config.toml
n_head = 2
norm_place = "pre"
norm_eps = 1e-05
attn_scale = 0.0884
bias = "all"
beta1 = 0.95
warmup_steps = 200
batch_tokens = 262144
Each number is 50 + 15 x the weight over its row's rms, rounded and kept within 0 to 99. Layers, rows and columns count from 0. The size before them is the row's rms in percent of the matrix's.

# layer 11 MLP up, 1024x256, rms 0.146, rows 152-260, columns 64-127
102:40 48 41 70 67 28 67 39 65 66 59 62 19 57 38 58 32 30 40 61 68 60 55 77 32 28 54 61 42 15 92 47 33 67 59 64 62 41 64 74 51 42 30 59 41 45 63 48 57 51 60 47 74 60 38 33 51 20 43 67 48 50 42 38
103:29 67 58 55 71 51 26 37 43 64 56 39 59 34 55 34 58 34 80 61 60 59 55 57 25 63 46 44 30 77 67 52 57 33 40 49 51 60 55 50 24 58 64 56 40 78 50 54 52 55 54 61 54 72 56 70 57 52 23 71 47 67 69 27
101:29 40 42 35 51 36 48 35 86 44 39 33 72 49 52 35 40 28 34 44 43 45 71 24 60 45 58 79 42 52 35 34 50 50 44 57 38 50 51 93 39 57 40 53 38 54 31 54 51 43 39 46 47 68 15 57 49 35 47 54 65 57 48 72
101:53 42 22 50 63 71 29 61 52 62 53 60 57 42 65 40 37 57 77 30 65 39 55 54 57 37 50 55 44 64 43 41 60 44 31 48 70 49 59 50 54 30 71 27 43 16 71 58 46 32 52 78 40 17 44 44 39 42 40 34 48 14 25 37
099:58 53 47 64 49 41 68 80 30 51 32 47 79 61 60 76 64 49 31 58 77 46 37 39 61 60 64 39 47 59 36 46 75 57 48 92 56 50 48 54 56 74 68 42 32 21 53 71 61 20 45 44 39 58 80 67 25 66 56 41 69 34 41 57
103:95 51 47 35 24 38 27 51 48 67 56 50 56 48 52 65 76 44 54 47 43 31 63 51 73 77 22 38 57 86 53 70 46 55 75 47 63 31 56 30 34 41 34 43 46 50 49 57 28 39 42 56 27 63 66 65 64 47 58 49 33 37 56 78
093:67 52 75 37 60 58 29 29 42 39 61 28 37 67 66 43 35 29 24 31 66 49 46 77 67 50 66 67 68 37 59 63 72 63 68 39 58 27 38 42 67 27 52 53 39 55 27 61 59 33 32 42 38 62 45 33 70 58 51 70 73 65 51 56
091:55 21 53 49 78 43 41 56 59 29 58 47 61 81 70 52 48 57 58 59 64 67 64 52 72 50 39 48 71 77 70 21 39 73 55 57 32 57 53 60 48 50 46 22 62 42 52 45 56 42 46 60 75 47 51 67 60 58 69 73 25 58 66 57
096:59 59 55 53 74 50 77 62 75 66 60 79 34 64 31 27 22 45 27 46 54 62 45 47 30 55 47 26 35 49 54 50 53 53 53 73 28 40 38 71 47 66 59 61 31 69 38 61 49 55 70 58 34 56 56 68 40 87 37 63 28 70 51 54
100:43 46 36 59 65 60 22 37 57 64 45 59 60 43 36 61 31 63 52 47 43 46 22 50 47 23 71 47 42 62 63 64 43 53 47 45 54 25 76 78 31 68 47 51 49 54 44 73 53 53 37 30 48 49 52 65 70 75 51 59 63 48 55 27
094:45 62 41 51 43 68 75 47 53 51 66 48 72 59 56 41 75 37 52 57 58 79 74 52 34 59 41 60 47 53 05 64 67 69 49 50 40 37 59 74 65 65 43 52 49 38 39 53 66 70 59 43 38 44 47 66 56 65 68 49 41 37 33 46
103:27 71 54 52 48 38 28 63 67 74 45 55 35 44 47 70 63 62 57 47 53 61 59 35 54 58 60 65 45 24 44 49 53 51 43 32 39 43 48 44 34 74 44 80 29 25 27 49 47 76 26 48 43 36 33 53 40 71 61 53 42 19 60 67
105:41 42 69 26 48 44 49 69 51 39 37 43 73 59 67 43 27 46 35 73 43 30 56 42 56 45 65 42 24 64 28 64 67 58 44 70 31 34 54 72 24 31 35 43 34 76 45 56 70 21 23 40 36 59 43 52 46 55 58 48 43 48 21 43
093:37 53 48 55 33 34 77 57 20 43 60 31 69 49 38 31 74 64 55 63 82 21 46 54 59 53 38 60 36 64 46 33 34 47 45 51 39 65 49 63 38 66 33 52 33 25 32 41 36 51 54 41 42 47 34 40 32 52 55 53 54 68 70 46
094:50 61 35 79 43 57 73 36 67 26 36 43 51 42 50 43 55 42 38 43 63 48 48 30 44 16 56 40 32 78 23 57 13 44 48 57 63 54 56 38 45 50 36 49 73 56 54 60 57 43 43 23 68 40 09 52 55 42 48 35 74 37 58 76
094:52 32 12 45 81 39 56 59 48 38 35 75 51 43 35 47 45 65 75 53 59 38 65 34 80 56 63 54 47 56 56 26 68 44 81 73 31 40 20 70 44 58 38 79 58 57 66 54 47 51 68 54 49 51 63 41 53 30 63 22 61 47 48 66
095:38 59 62 42 56 49 40 40 35 59 62 55 57 53 76 49 20 30 43 54 76 36 69 42 59 39 61 60 36 72 57 65 60 52 46 52 46 34 51 79 83 66 68 54 54 31 49 31 47 43 55 56 50 60 42 60 59 40 70 56 50 57 59 50
101:31 44 42 52 44 67 46 41 51 46 90 42 32 28 54 55 61 45 41 48 52 69 37 46 62 26 62 62 55 41 53 75 57 69 63 77 47 58 52 34 70 46 72 65 45 56 40 35 63 46 34 25 32 39 34 57 55 53 41 58 32 60 62 49
094:39 42 50 71 42 48 35 31 52 54 31 59 46 69 42 50 62 40 55 50 61 31 75 18 57 56 59 49 57 37 69 65 50 82 30 60 46 42 59 40 61 49 43 37 43 49 53 47 43 46 61 28 65 35 51 69 55 32 82 50 79 61 29 54
095:34 56 53 45 48 42 58 59 39 84 68 27 40 50 63 52 63 37 43 62 48 48 44 39 71 62 36 45 60 64 23 19 39 28 42 22 58 28 63 51 36 51 41 49 70 39 34 47 37 44 29 38 57 54 29 42 96 64 31 50 37 31 53 59
100:24 42 39 25 27 37 42 62 35 55 41 62 57 23 73 50 32 47 50 47 29 17 59 33 51 35 52 44 63 60 35 56 35 35 62 58 29 14 54 50 62 57 78 56 43 25 48 13 29 35 72 69 18 17 24 16 61 58 29 64 43 66 43 35
098:51 54 30 42 64 48 49 61 83 36 48 33 22 59 51 57 68 70 69 64 41 52 53 58 71 29 73 53 14 84 56 44 48 46 38 36 32 38 44 27 34 66 77 27 54 22 67 50 66 44 45 70 46 50 54 52 39 39 15 29 31 37 57 56
102:37 26 48 40 51 70 28 57 43 38 75 51 54 46 24 59 43 38 55 76 42 42 73 33 43 62 56 31 63 47 55 40 41 44 39 50 44 33 09 78 56 56 17 50 75 24 52 63 28 57 39 70 56 34 42 61 55 54 41 39 50 62 38 34
102:58 40 53 74 81 41 47 38 56 55 52 43 40 51 57 88 43 68 64 39 36 29 20 40 69 51 73 41 51 69 48 60 55 33 68 52 62 57 55 75 49 35 45 61 35 58 28 33 65 50 33 63 45 57 44 32 66 53 55 33 53 51 56 53
101:34 64 76 74 54 37 51 29 41 72 49 49 54 47 46 42 66 52 41 55 26 38 32 34 47 63 20 81 74 65 54 58 60 76 47 43 42 60 65 64 25 55 50 49 68 57 43 57 12 53 45 65 54 70 66 74 52 21 63 19 68 38 58 48
101:33 49 52 61 56 20 59 65 34 19 71 35 40 60 43 40 35 42 74 49 78 56 41 39 58 71 56 32 72 57 69 58 70 09 47 68 64 51 58 61 22 56 46 45 74 76 41 51 63 47 58 65 52 49 40 68 44 41 87 50 86 41 49 39
096:64 50 53 60 64 54 46 71 56 52 75 59 43 30 63 43 52 32 51 57 50 63 46 53 55 29 38 62 37 48 89 30 36 37 42 36 33 53 35 69 56 44 52 57 29 48 44 81 39 36 77 47 71 68 34 36 60 64 44 51 66 37 56 40
099:51 53 54 41 48 48 52 47 55 81 77 54 45 41 76 32 33 47 76 68 68 18 36 52 56 78 46 48 34 38 54 35 38 49 96 31 49 49 65 70 40 58 42 38 58 57 57 38 43 32 65 56 50 43 43 70 41 69 44 53 54 06 61 39
098:68 65 42 40 25 35 65 58 61 60 48 31 35 50 39 62 33 49 58 68 56 59 41 46 41 81 39 41 44 38 35 47 45 49 42 58 52 75 51 50 34 26 46 61 56 32 57 33 49 64 55 40 40 58 54 51 88 56 53 39 28 26 61 46
103:58 42 28 60 29 58 01 68 57 31 52 44 59 49 73 69 75 56 41 52 43 45 51 24 74 70 58 56 56 43 58 54 27 51 89 63 54 37 90 38 34 43 39 58 43 59 61 75 62 13 78 69 33 44 30 55 51 30 61 62 39 39 50 71
099:71 50 53 47 64 68 62 52 32 23 26 54 32 52 56 27 35 58 54 54 89 58 57 43 58 67 44 51 61 56 40 34 61 48 57 53 20 68 55 62 54 48 42 50 60 30 83 60 50 50 20 81 56 89 39 60 15 44 57 52 59 48 60 29
107:48 47 47 59 52 51 45 40 56 57 24 49 49 39 43 52 84 44 70 74 48 54 65 52 73 40 86 60 23 60 48 57 57 60 41 56 44 48 58 28 52 27 71 47 29 53 80 50 35 51 55 26 42 33 53 64 29 65 39 41 72 57 70 35
098:49 60 52 15 56 56 40 39 62 78 44 25 30 61 60 59 20 32 50 66 62 16 74 73 21 58 86 49 39 39 33 52 41 39 54 40 43 57 38 49 60 53 29 33 64 30 59 52 38 45 43 45 63 45 60 27 75 46 47 68 48 77 63 37
101:42 39 61 78 60 38 74 49 64 52 56 46 45 70 36 41 47 41 58 52 56 46 37 46 55 39 34 61 69 63 43 54 43 73 63 39 57 61 43 42 52 68 54 41 52 48 18 36 43 33 33 53 56 53 48 44 71 61 62 52 34 30 47 56
103:58 33 54 38 45 54 31 62 49 56 15 53 59 50 37 67 51 51 50 44 42 52 44 32 81 73 59 52 41 75 68 36 52 60 62 49 73 48 49 53 24 33 70 59 63 43 51 49 31 55 53 49 68 56 50 51 46 06 32 60 60 40 57 59
094:51 57 64 43 46 52 40 46 64 50 42 33 49 46 52 25 64 30 26 54 42 63 62 36 50 64 36 19 53 50 37 38 26 22 41 71 63 73 59 49 40 85 61 53 48 54 53 71 65 89 46 49 55 46 65 89 63 30 48 41 14 57 45 46
099:58 76 53 58 32 45 64 65 49 62 55 49 49 44 64 21 18 59 25 60 60 56 58 42 74 52 53 67 56 36 67 36 52 41 56 61 34 50 43 85 70 53 36 54 39 43 36 62 78 55 39 56 61 61 48 57 77 29 56 68 48 47 41 45
110:68 52 38 24 37 41 33 67 42 49 48 52 64 58 41 49 41 55 63 49 22 40 46 27 51 40 35 57 34 59 64 31 62 51 45 63 42 76 38 42 45 28 48 37 42 47 43 76 45 38 57 22 66 16 54 62 41 55 25 48 45 42 41 45
101:63 40 29 39 56 68 63 40 44 75 46 65 67 53 68 59 42 28 59 34 64 69 24 50 59 42 48 58 56 52 40 58 46 71 72 55 51 47 50 41 60 64 67 73 35 42 42 51 37 38 36 42 57 87 23 34 80 28 71 35 65 42 56 21
104:57 43 78 67 54 62 81 43 52 25 50 68 47 52 52 68 58 49 48 28 55 14 49 28 31 46 55 70 46 28 47 47 51 44 43 49 50 79 55 52 73 49 54 49 34 53 48 26 41 29 54 20 84 55 48 61 59 67 44 48 29 64 58 43
100:38 39 46 51 32 57 56 52 55 31 53 59 06 43 36 66 48 34 49 83 45 89 39 33 69 33 40 66 53 31 40 50 46 34 61 66 72 40 74 51 52 69 72 44 30 86 49 58 89 44 51 60 37 42 60 41 48 60 74 26 52 58 50 45
093:59 42 54 48 30 36 50 47 33 57 30 28 05 42 56 86 64 71 50 87 70 63 17 48 39 45 59 62 42 64 25 27 37 50 58 40 41 64 62 56 45 48 77 47 24 44 68 66 34 62 82 53 48 35 37 75 40 47 46 48 90 66 69 55
095:33 31 68 62 38 57 54 61 51 66 76 50 44 41 58 42 73 57 44 52 54 41 49 42 56 55 35 38 53 68 80 71 45 09 46 57 32 29 35 30 63 43 50 61 67 41 67 51 37 54 48 55 23 67 50 52 54 52 53 32 36 15 56 61
095:60 26 30 17 71 39 37 61 43 37 60 37 59 59 59 69 60 46 51 54 65 54 67 47 50 49 58 41 42 48 41 47 57 64 62 57 50 57 44 37 36 42 57 64 36 43 90 73 33 76 53 68 33 40 11 62 14 54 49 46 61 56 60 62
096:44 47 28 58 30 66 43 47 55 75 49 52 62 63 47 49 40 10 62 52 79 61 48 67 47 51 66 57 38 63 42 59 42 62 29 70 49 27 66 50 46 47 69 47 64 36 49 40 24 69 42 38 25 43 50 55 29 43 81 62 27 54 32 30
098:67 50 60 47 79 47 49 56 61 60 63 58 42 49 52 23 48 39 69 70 54 76 14 40 46 73 46 44 42 50 40 47 38 19 81 60 67 54 23 56 61 43 51 44 25 58 75 51 63 79 48 80 47 53 55 51 57 49 50 41 59 74 38 51
098:32 44 99 32 55 38 44 62 56 40 51 66 60 38 57 48 76 27 73 42 70 20 58 48 53 33 63 52 29 49 27 59 43 67 65 60 40 39 29 33 71 33 42 62 68 58 33 57 21 46 53 58 57 55 37 58 63 34 68 56 33 42 47 71
099:47 66 61 67 36 18 45 44 42 68 22 39 45 56 43 64 37 29 48 43 68 31 78 65 62 67 25 41 34 38 25 75 48 67 83 40 37 52 48 80 32 61 56 32 48 80 36 78 43 27 47 63 29 62 63 16 60 61 79 42 32 59 30 30
094:54 40 50 58 49 44 60 75 51 42 49 16 47 30 54 61 82 56 60 44 85 51 63 50 45 49 36 26 76 40 60 62 39 64 54 44 43 64 36 12 34 55 11 42 39 60 55 32 54 39 47 37 34 42 26 49 60 35 80 54 67 43 35 68
100:48 25 44 11 55 32 60 37 45 56 45 62 39 35 57 50 50 70 38 45 41 60 36 41 43 82 50 65 60 63 61 63 59 37 24 48 29 79 53 40 69 58 56 67 42 43 37 45 52 67 40 50 62 57 36 48 52 31 81 73 48 31 12 42
101:38 46 39 51 79 53 85 47 34 44 72 38 45 47 44 61 60 43 32 38 43 46 52 55 39 38 48 57 17 51 52 27 55 39 64 50 54 44 43 46 62 50 77 47 48 49 53 36 64 22 53 52 87 54 37 27 86 48 57 72 37 66 50 43
097:45 57 52 53 47 47 67 60 73 56 65 48 52 42 26 58 42 58 75 70 58 34 59 41 51 41 47 33 47 45 30 33 52 50 40 66 45 47 48 38 51 26 54 60 38 73 16 51 24 52 64 35 51 56 48 42 52 41 57 46 46 64 53 25
098:58 60 33 36 56 54 45 31 73 80 51 50 36 65 63 58 45 49 49 52 79 43 65 58 40 56 60 49 48 39 36 51 40 30 44 53 44 09 60 76 50 46 56 99 42 60 48 62 54 49 38 48 34 32 25 53 41 44 40 62 61 69 28 33
096:28 90 59 61 17 69 37 30 71 63 22 70 32 73 63 47 48 49 62 38 55 68 57 40 43 51 24 22 61 61 21 62 52 37 54 54 53 82 41 37 52 58 59 56 54 58 47 53 41 54 38 66 45 21 44 47 39 56 72 41 44 46 30 31
106:56 44 63 34 38 45 36 85 82 55 47 60 55 37 63 47 59 52 71 50 64 50 45 50 50 61 73 30 49 63 56 41 42 56 61 52 45 35 65 58 23 54 46 44 38 33 49 70 36 74 69 24 71 25 51 25 61 30 70 57 35 59 61 51
102:49 48 36 59 61 39 55 63 44 22 63 40 62 34 36 84 63 53 48 48 22 63 48 65 54 47 47 64 78 30 57 83 40 44 76 72 51 25 16 26 62 50 48 70 52 69 50 43 60 45 40 59 37 83 57 33 74 55 57 44 39 58 38 46
099:47 46 46 67 49 63 61 84 30 57 57 39 57 71 69 69 44 32 41 49 39 55 45 64 51 32 73 69 49 41 46 56 36 60 39 55 57 70 62 69 51 32 90 72 47 47 63 39 44 64 55 61 38 50 34 73 58 45 38 54 62 24 61 61
097:54 22 49 61 72 54 58 28 34 23 26 41 27 47 41 51 39 46 53 23 41 36 59 56 44 59 48 88 63 74 46 63 48 55 46 47 34 42 67 43 52 61 49 54 51 53 12 64 66 43 69 65 27 48 17 41 56 38 52 81 57 32 44 57
090:45 55 43 47 67 32 36 59 86 47 22 67 57 75 42 60 09 34 44 46 61 61 50 40 50 58 54 39 48 69 52 22 38 61 58 69 31 62 23 35 21 55 43 55 37 49 54 68 58 56 60 58 42 31 47 60 50 64 43 64 42 53 62 63
103:04 44 40 63 50 37 47 18 65 41 33 67 34 50 40 66 35 41 60 52 31 61 50 32 28 63 58 61 34 37 47 56 63 61 51 56 55 34 60 51 43 31 64 69 49 72 57 41 51 13 71 29 32 49 58 23 23 46 55 67 14 57 61 57
097:20 66 55 69 49 46 57 53 69 73 38 65 56 64 42 20 41 56 69 47 51 39 40 45 64 57 39 27 50 59 52 41 76 41 64 55 79 70 27 53 62 56 73 55 50 65 54 32 31 58 50 59 53 38 39 46 51 47 28 35 52 24 27 68
101:49 71 60 61 28 72 47 55 76 64 24 60 48 53 35 47 46 35 52 73 74 74 42 80 60 46 52 50 54 49 36 38 42 83 58 60 69 20 54 70 48 48 59 34 39 56 82 60 68 57 51 58 74 48 51 46 56 23 46 66 31 52 34 43
096:42 38 43 56 64 62 45 30 64 62 63 48 51 48 28 59 53 41 42 60 41 79 47 50 49 92 35 55 24 44 47 29 27 54 29 08 40 51 54 33 33 43 81 31 63 50 32 62 65 40 39 29 87 34 70 53 33 33 50 61 41 74 18 58
100:50 47 31 50 52 60 26 78 15 45 42 41 43 56 44 38 45 51 35 51 39 55 37 65 43 19 58 58 59 63 41 41 53 61 47 47 23 47 70 40 26 52 61 41 54 52 52 56 33 60 33 33 59 48 52 52 81 53 63 50 48 29 45 45
099:28 45 58 56 37 68 80 41 55 32 40 61 48 40 30 62 60 58 44 62 40 62 59 28 87 45 38 42 39 55 73 23 52 69 59 54 24 35 21 66 62 64 53 75 52 37 61 83 58 47 35 41 76 72 58 29 52 32 42 59 51 37 56 54
091:41 05 27 30 47 47 30 60 41 60 90 23 59 49 41 53 65 49 55 38 59 39 58 64 62 75 42 51 71 74 50 30 45 38 63 33 32 45 43 62 65 73 39 54 29 26 68 37 55 39 46 53 56 75 61 55 51 50 56 64 66 40 46 32
097:31 42 53 86 32 66 43 51 73 41 41 60 40 66 44 49 70 39 39 24 36 54 66 63 17 50 46 30 55 49 58 13 39 53 15 57 26 66 63 49 61 40 54 43 27 48 59 65 42 54 57 40 61 65 43 57 47 55 61 53 53 66 64 30
091:28 58 60 53 72 38 20 31 27 86 47 62 42 72 31 39 52 74 42 18 41 26 58 51 70 44 40 43 67 46 52 22 52 52 64 48 60 67 55 54 55 53 68 57 52 74 14 63 76 52 56 31 57 34 60 25 28 34 44 36 39 48 41 67
095:20 61 54 43 70 64 41 37 51 66 44 56 38 82 62 39 54 28 52 72 55 44 75 44 46 53 64 57 44 35 69 43 44 65 67 66 58 25 66 47 47 61 34 33 51 51 73 89 51 66 60 27 50 77 58 50 59 30 52 10 64 28 33 38
097:64 69 38 43 56 66 35 72 75 60 44 51 63 36 35 64 63 71 48 24 50 61 67 61 50 54 70 51 41 60 60 57 58 15 75 35 35 33 11 57 63 68 27 55 53 47 52 29 36 36 38 43 54 28 50 54 49 42 52 63 54 53 21 26
105:51 46 47 32 21 46 25 72 55 56 55 52 89 54 59 49 67 53 39 47 46 55 36 68 56 58 46 42 30 60 38 37 51 32 51 76 71 56 73 61 55 64 54 53 45 30 46 42 55 73 57 67 61 28 76 67 57 63 54 37 50 25 53 32
109:64 25 58 70 43 57 34 55 53 58 45 25 37 56 63 49 81 78 42 47 63 56 58 62 69 63 37 49 40 26 56 40 69 64 64 62 61 54 42 39 88 09 58 67 63 49 53 39 58 38 31 50 66 38 27 43 45 37 44 70 36 53 62 40
105:35 56 51 53 72 36 37 80 48 62 53 52 44 66 81 38 55 50 91 62 53 18 72 22 40 63 31 32 37 29 59 48 36 82 38 62 64 62 71 40 22 45 59 45 01 42 63 50 59 33 46 54 54 45 40 31 58 60 73 65 60 47 58 40
100:52 24 22 65 78 44 50 56 58 70 32 58 33 69 40 57 53 35 62 49 38 56 60 30 37 82 47 52 59 58 49 65 41 53 54 82 62 57 34 54 36 50 24 19 44 21 50 48 33 39 39 42 31 43 66 55 50 50 60 56 59 41 53 74
096:45 49 59 57 45 12 68 50 61 62 89 69 56 51 45 36 35 49 31 43 70 52 54 39 41 73 52 41 53 26 48 76 28 40 34 71 28 33 42 57 37 42 23 31 40 51 33 37 72 64 25 44 61 40 43 60 45 47 51 43 49 64 53 64
099:20 47 52 68 58 42 72 52 49 44 14 36 63 38 52 61 61 42 45 36 53 63 60 36 72 54 45 56 40 36 69 62 60 48 59 45 33 46 68 76 40 48 53 54 79 48 53 58 36 52 42 72 36 49 48 72 69 34 28 51 15 60 27 65
099:56 65 44 43 46 35 25 37 57 81 33 45 47 62 51 56 20 55 58 18 34 63 53 65 47 63 52 21 84 59 40 51 51 27 38 41 46 40 37 71 50 40 58 73 38 48 36 53 54 35 61 73 55 54 57 58 42 45 31 34 31 43 34 47
091:52 62 51 53 55 29 78 51 56 54 45 45 46 85 45 46 61 37 31 43 58 43 32 26 57 46 40 79 50 60 46 45 41 50 28 51 44 32 48 63 45 67 67 38 31 21 28 56 38 61 54 35 49 58 44 57 24 68 44 44 47 57 46 62
102:25 52 83 53 51 59 48 34 50 65 69 56 71 32 31 49 63 68 86 47 54 64 47 72 61 44 64 59 47 66 78 22 48 30 49 75 55 46 23 56 63 83 60 66 58 47 65 55 34 22 70 78 44 26 58 61 47 54 35 17 51 75 32 35
095:39 61 53 48 68 43 22 25 55 49 33 63 65 77 41 80 44 69 56 41 63 60 25 16 47 49 72 35 49 85 52 60 72 45 79 44 30 45 48 39 62 62 60 33 62 43 41 57 52 68 54 14 59 54 67 80 35 43 32 68 42 56 44 46
096:51 55 50 33 27 52 56 54 71 48 44 43 53 48 48 29 68 20 53 37 30 69 53 53 94 34 44 54 48 71 69 37 45 52 55 39 51 55 70 55 40 32 23 74 49 68 44 45 36 86 47 45 24 38 40 55 58 50 40 58 35 81 51 28
096:57 58 60 61 77 54 17 35 32 32 42 38 45 52 53 53 28 54 45 62 44 39 76 43 53 17 58 30 53 49 36 54 34 60 79 50 46 57 62 67 65 75 40 56 33 61 41 38 54 47 50 39 37 39 39 20 16 54 80 36 59 49 36 31
099:56 38 34 89 69 51 55 50 54 75 57 36 66 66 56 62 35 42 46 64 51 64 47 28 30 68 63 53 61 51 50 59 74 62 37 59 32 42 63 45 63 53 38 56 34 31 38 43 55 43 69 62 81 63 27 58 03 79 44 59 50 44 55 20
098:69 38 54 83 50 77 62 50 47 42 41 47 20 44 56 34 49 54 60 42 43 36 41 66 42 23 47 52 49 53 55 43 58 69 32 59 14 66 65 52 39 62 64 31 00 62 48 40 56 51 43 52 42 65 49 37 43 68 65 69 33 60 52 47
106:36 28 64 50 67 52 52 50 44 44 62 67 33 70 66 48 39 54 39 42 42 54 40 69 62 54 36 64 43 57 59 76 44 47 54 52 42 67 75 73 63 55 47 87 64 49 47 61 56 72 51 50 62 88 58 27 27 45 27 56 54 44 69 25
097:44 36 69 64 40 57 62 59 44 53 29 37 61 44 63 66 63 66 44 60 50 69 74 53 45 73 06 64 56 42 59 44 86 57 37 75 39 52 50 43 56 43 50 33 73 66 43 60 36 59 77 83 42 55 44 81 45 23 36 54 40 42 46 62
104:51 27 42 55 53 64 69 51 42 25 34 26 64 41 36 55 51 46 79 37 29 67 57 27 59 36 42 61 70 54 48 35 43 40 48 58 38 65 20 46 44 47 66 48 57 42 62 51 35 58 52 57 52 60 47 31 65 56 82 48 38 43 55 56
094:45 37 53 36 67 47 78 43 43 56 31 37 43 47 43 67 54 46 82 45 47 49 66 55 71 62 21 59 28 61 57 57 66 55 50 76 47 77 55 46 38 48 42 48 33 58 61 39 68 60 43 48 64 45 47 47 55 59 48 52 27 57 38 55
098:39 48 61 54 68 42 61 46 64 56 43 63 37 42 60 46 66 64 38 50 67 69 46 41 57 57 85 46 72 24 55 45 56 50 49 70 61 41 37 13 32 40 57 45 46 81 54 58 60 25 01 51 49 46 65 42 62 42 52 44 54 39 37 68
096:39 72 42 35 46 39 45 46 60 46 68 61 73 58 34 45 49 43 39 52 46 67 22 29 35 54 62 70 43 73 43 49 19 51 24 39 77 43 42 41 49 43 55 34 74 53 73 27 55 41 60 55 11 48 50 45 75 59 38 54 16 68 66 63
096:58 86 63 32 57 30 61 23 75 74 64 50 42 40 52 35 46 56 90 39 52 24 74 60 41 60 52 38 53 54 45 40 57 64 58 56 46 22 82 45 31 35 36 74 69 41 27 34 58 45 45 36 40 33 48 45 55 56 29 51 27 67 40 83
101:07 19 53 53 55 33 43 74 31 87 44 32 39 46 47 58 49 55 58 35 37 43 43 46 57 37 48 50 40 35 41 56 68 31 52 38 49 55 68 68 66 58 48 70 42 61 49 54 30 37 45 52 38 64 20 30 62 52 76 75 47 49 39 73
099:64 75 50 58 45 39 75 48 31 39 45 39 43 55 41 59 58 58 69 15 39 54 60 20 48 42 68 33 55 57 58 29 64 58 61 63 72 49 33 57 61 64 63 45 62 11 84 38 52 40 42 60 57 47 51 68 53 41 34 40 63 42 49 60
096:59 29 28 50 45 19 29 68 45 69 52 54 58 63 31 43 56 74 51 52 61 42 48 51 57 52 33 83 66 51 66 24 26 55 28 73 34 30 45 48 73 44 46 74 42 47 83 57 73 55 44 38 48 50 54 59 50 46 32 64 67 47 33 75
098:48 53 52 63 56 76 49 68 51 56 54 43 13 62 65 58 56 45 59 23 61 42 38 57 31 40 45 50 38 59 52 42 43 78 36 33 66 43 68 64 69 62 61 78 25 69 48 52 49 48 26 48 69 21 57 25 59 38 65 57 49 39 22 47
107:35 37 37 55 65 23 37 61 58 60 61 36 48 52 50 44 50 47 32 19 44 55 27 34 30 86 79 44 73 39 51 40 57 45 60 48 50 40 43 47 45 71 33 27 56 54 51 72 72 41 26 62 50 58 57 73 14 62 72 55 64 44 47 10
106:40 55 77 65 46 20 46 67 38 66 68 40 54 75 59 68 77 61 34 47 77 48 44 61 62 68 40 30 26 41 50 60 36 72 83 49 61 63 86 41 24 40 41 68 77 49 51 63 59 49 75 48 50 45 53 44 55 40 68 32 66 44 48 47
100:39 50 69 34 55 39 49 34 46 75 46 47 46 55 49 42 55 39 52 44 69 60 57 41 59 58 53 51 69 43 44 75 64 87 71 78 40 31 21 66 67 51 19 43 48 42 46 33 58 43 52 57 45 50 43 47 44 59 35 38 71 77 57 41
098:41 38 50 29 41 60 34 51 42 44 66 61 39 62 60 63 44 75 57 41 50 34 33 38 44 45 68 42 38 42 60 46 54 37 36 48 52 71 66 67 33 34 44 53 48 54 72 75 68 57 38 38 25 51 60 58 54 23 60 60 19 45 46 36
106:39 22 41 40 40 73 54 52 61 44 73 39 46 35 70 53 62 79 72 66 41 57 35 32 54 66 41 50 70 40 28 41 61 63 61 54 45 79 72 66 50 65 29 30 55 41 50 73 47 19 31 50 51 50 63 80 56 58 50 52 44 45 41 43
096:39 57 50 32 26 53 45 67 43 44 20 32 59 57 46 39 27 93 26 50 77 55 31 46 53 68 66 66 74 58 43 35 58 50 46 45 18 64 64 76 60 25 34 39 34 36 39 66 25 37 44 40 76 48 42 65 77 48 50 58 29 38 48 51
103:84 45 61 73 52 57 47 60 36 54 49 55 58 44 48 54 44 44 61 50 15 56 46 52 38 75 43 44 56 76 60 69 58 14 60 45 42 44 60 53 60 58 63 39 66 45 23 68 50 68 37 68 61 34 24 51 48 51 29 76 44 54 63 41
098:56 52 60 38 46 46 31 55 38 56 41 22 65 42 74 56 45 53 68 72 49 54 74 36 49 69 40 39 22 56 57 45 58 69 44 50 46 41 41 46 45 42 57 42 28 38 59 46 48 83 28 48 52 45 50 54 18 55 57 59 89 54 51 39
102:26 48 66 45 53 49 53 19 47 67 78 32 58 59 61 57 70 83 21 60 29 32 45 65 76 51 76 43 29 74 51 60 29 20 48 73 47 53 47 48 45 50 90 28 34 57 50 64 49 30 42 52 50 62 49 53 59 46 37 49 55 49 59 72
095:54 47 51 59 52 30 67 64 74 34 56 50 61 62 54 54 28 57 53 25 41 48 84 41 77 53 26 64 62 50 51 65 65 45 24 61 30 46 47 63 43 49 58 38 84 43 66 38 54 27 53 46 24 69 43 52 36 23 52 37 55 38 51 61
104:51 71 49 49 31 57 66 59 57 55 28 67 70 35 91 41 45 63 51 77 74 46 46 43 64 71 27 54 38 69 56 35 66 54 42 75 39 59 32 48 36 56 33 60 38 68 39 53 46 34 52 44 42 32 36 40 47 56 58 48 58 60 27 43
104:72 38 21 36 33 49 60 50 67 63 44 24 27 46 44 71 39 31 32 33 46 37 45 52 65 68 52 59 64 32 40 69 37 28 89 53 42 62 40 57 67 51 75 44 64 70 39 61 68 20 41 43 42 77 61 40 27 44 30 59 39 56 33 47
097:51 52 40 40 47 21 38 48 48 31 61 55 42 61 62 54 60 33 48 47 47 60 53 56 73 43 40 25 51 46 69 43 73 66 78 65 70 77 32 42 28 67 54 62 61 75 24 59 52 48 31 40 41 37 54 42 60 13 33 55 49 73 68 74
102:37 41 51 43 49 62 28 54 52 60 36 46 51 64 64 33 53 55 41 31 79 37 37 26 73 61 52 62 37 44 62 56 55 37 55 47 65 17 54 55 38 63 26 43 67 48 40 48 91 42 27 39 71 38 53 51 41 24 53 61 25 14 57 37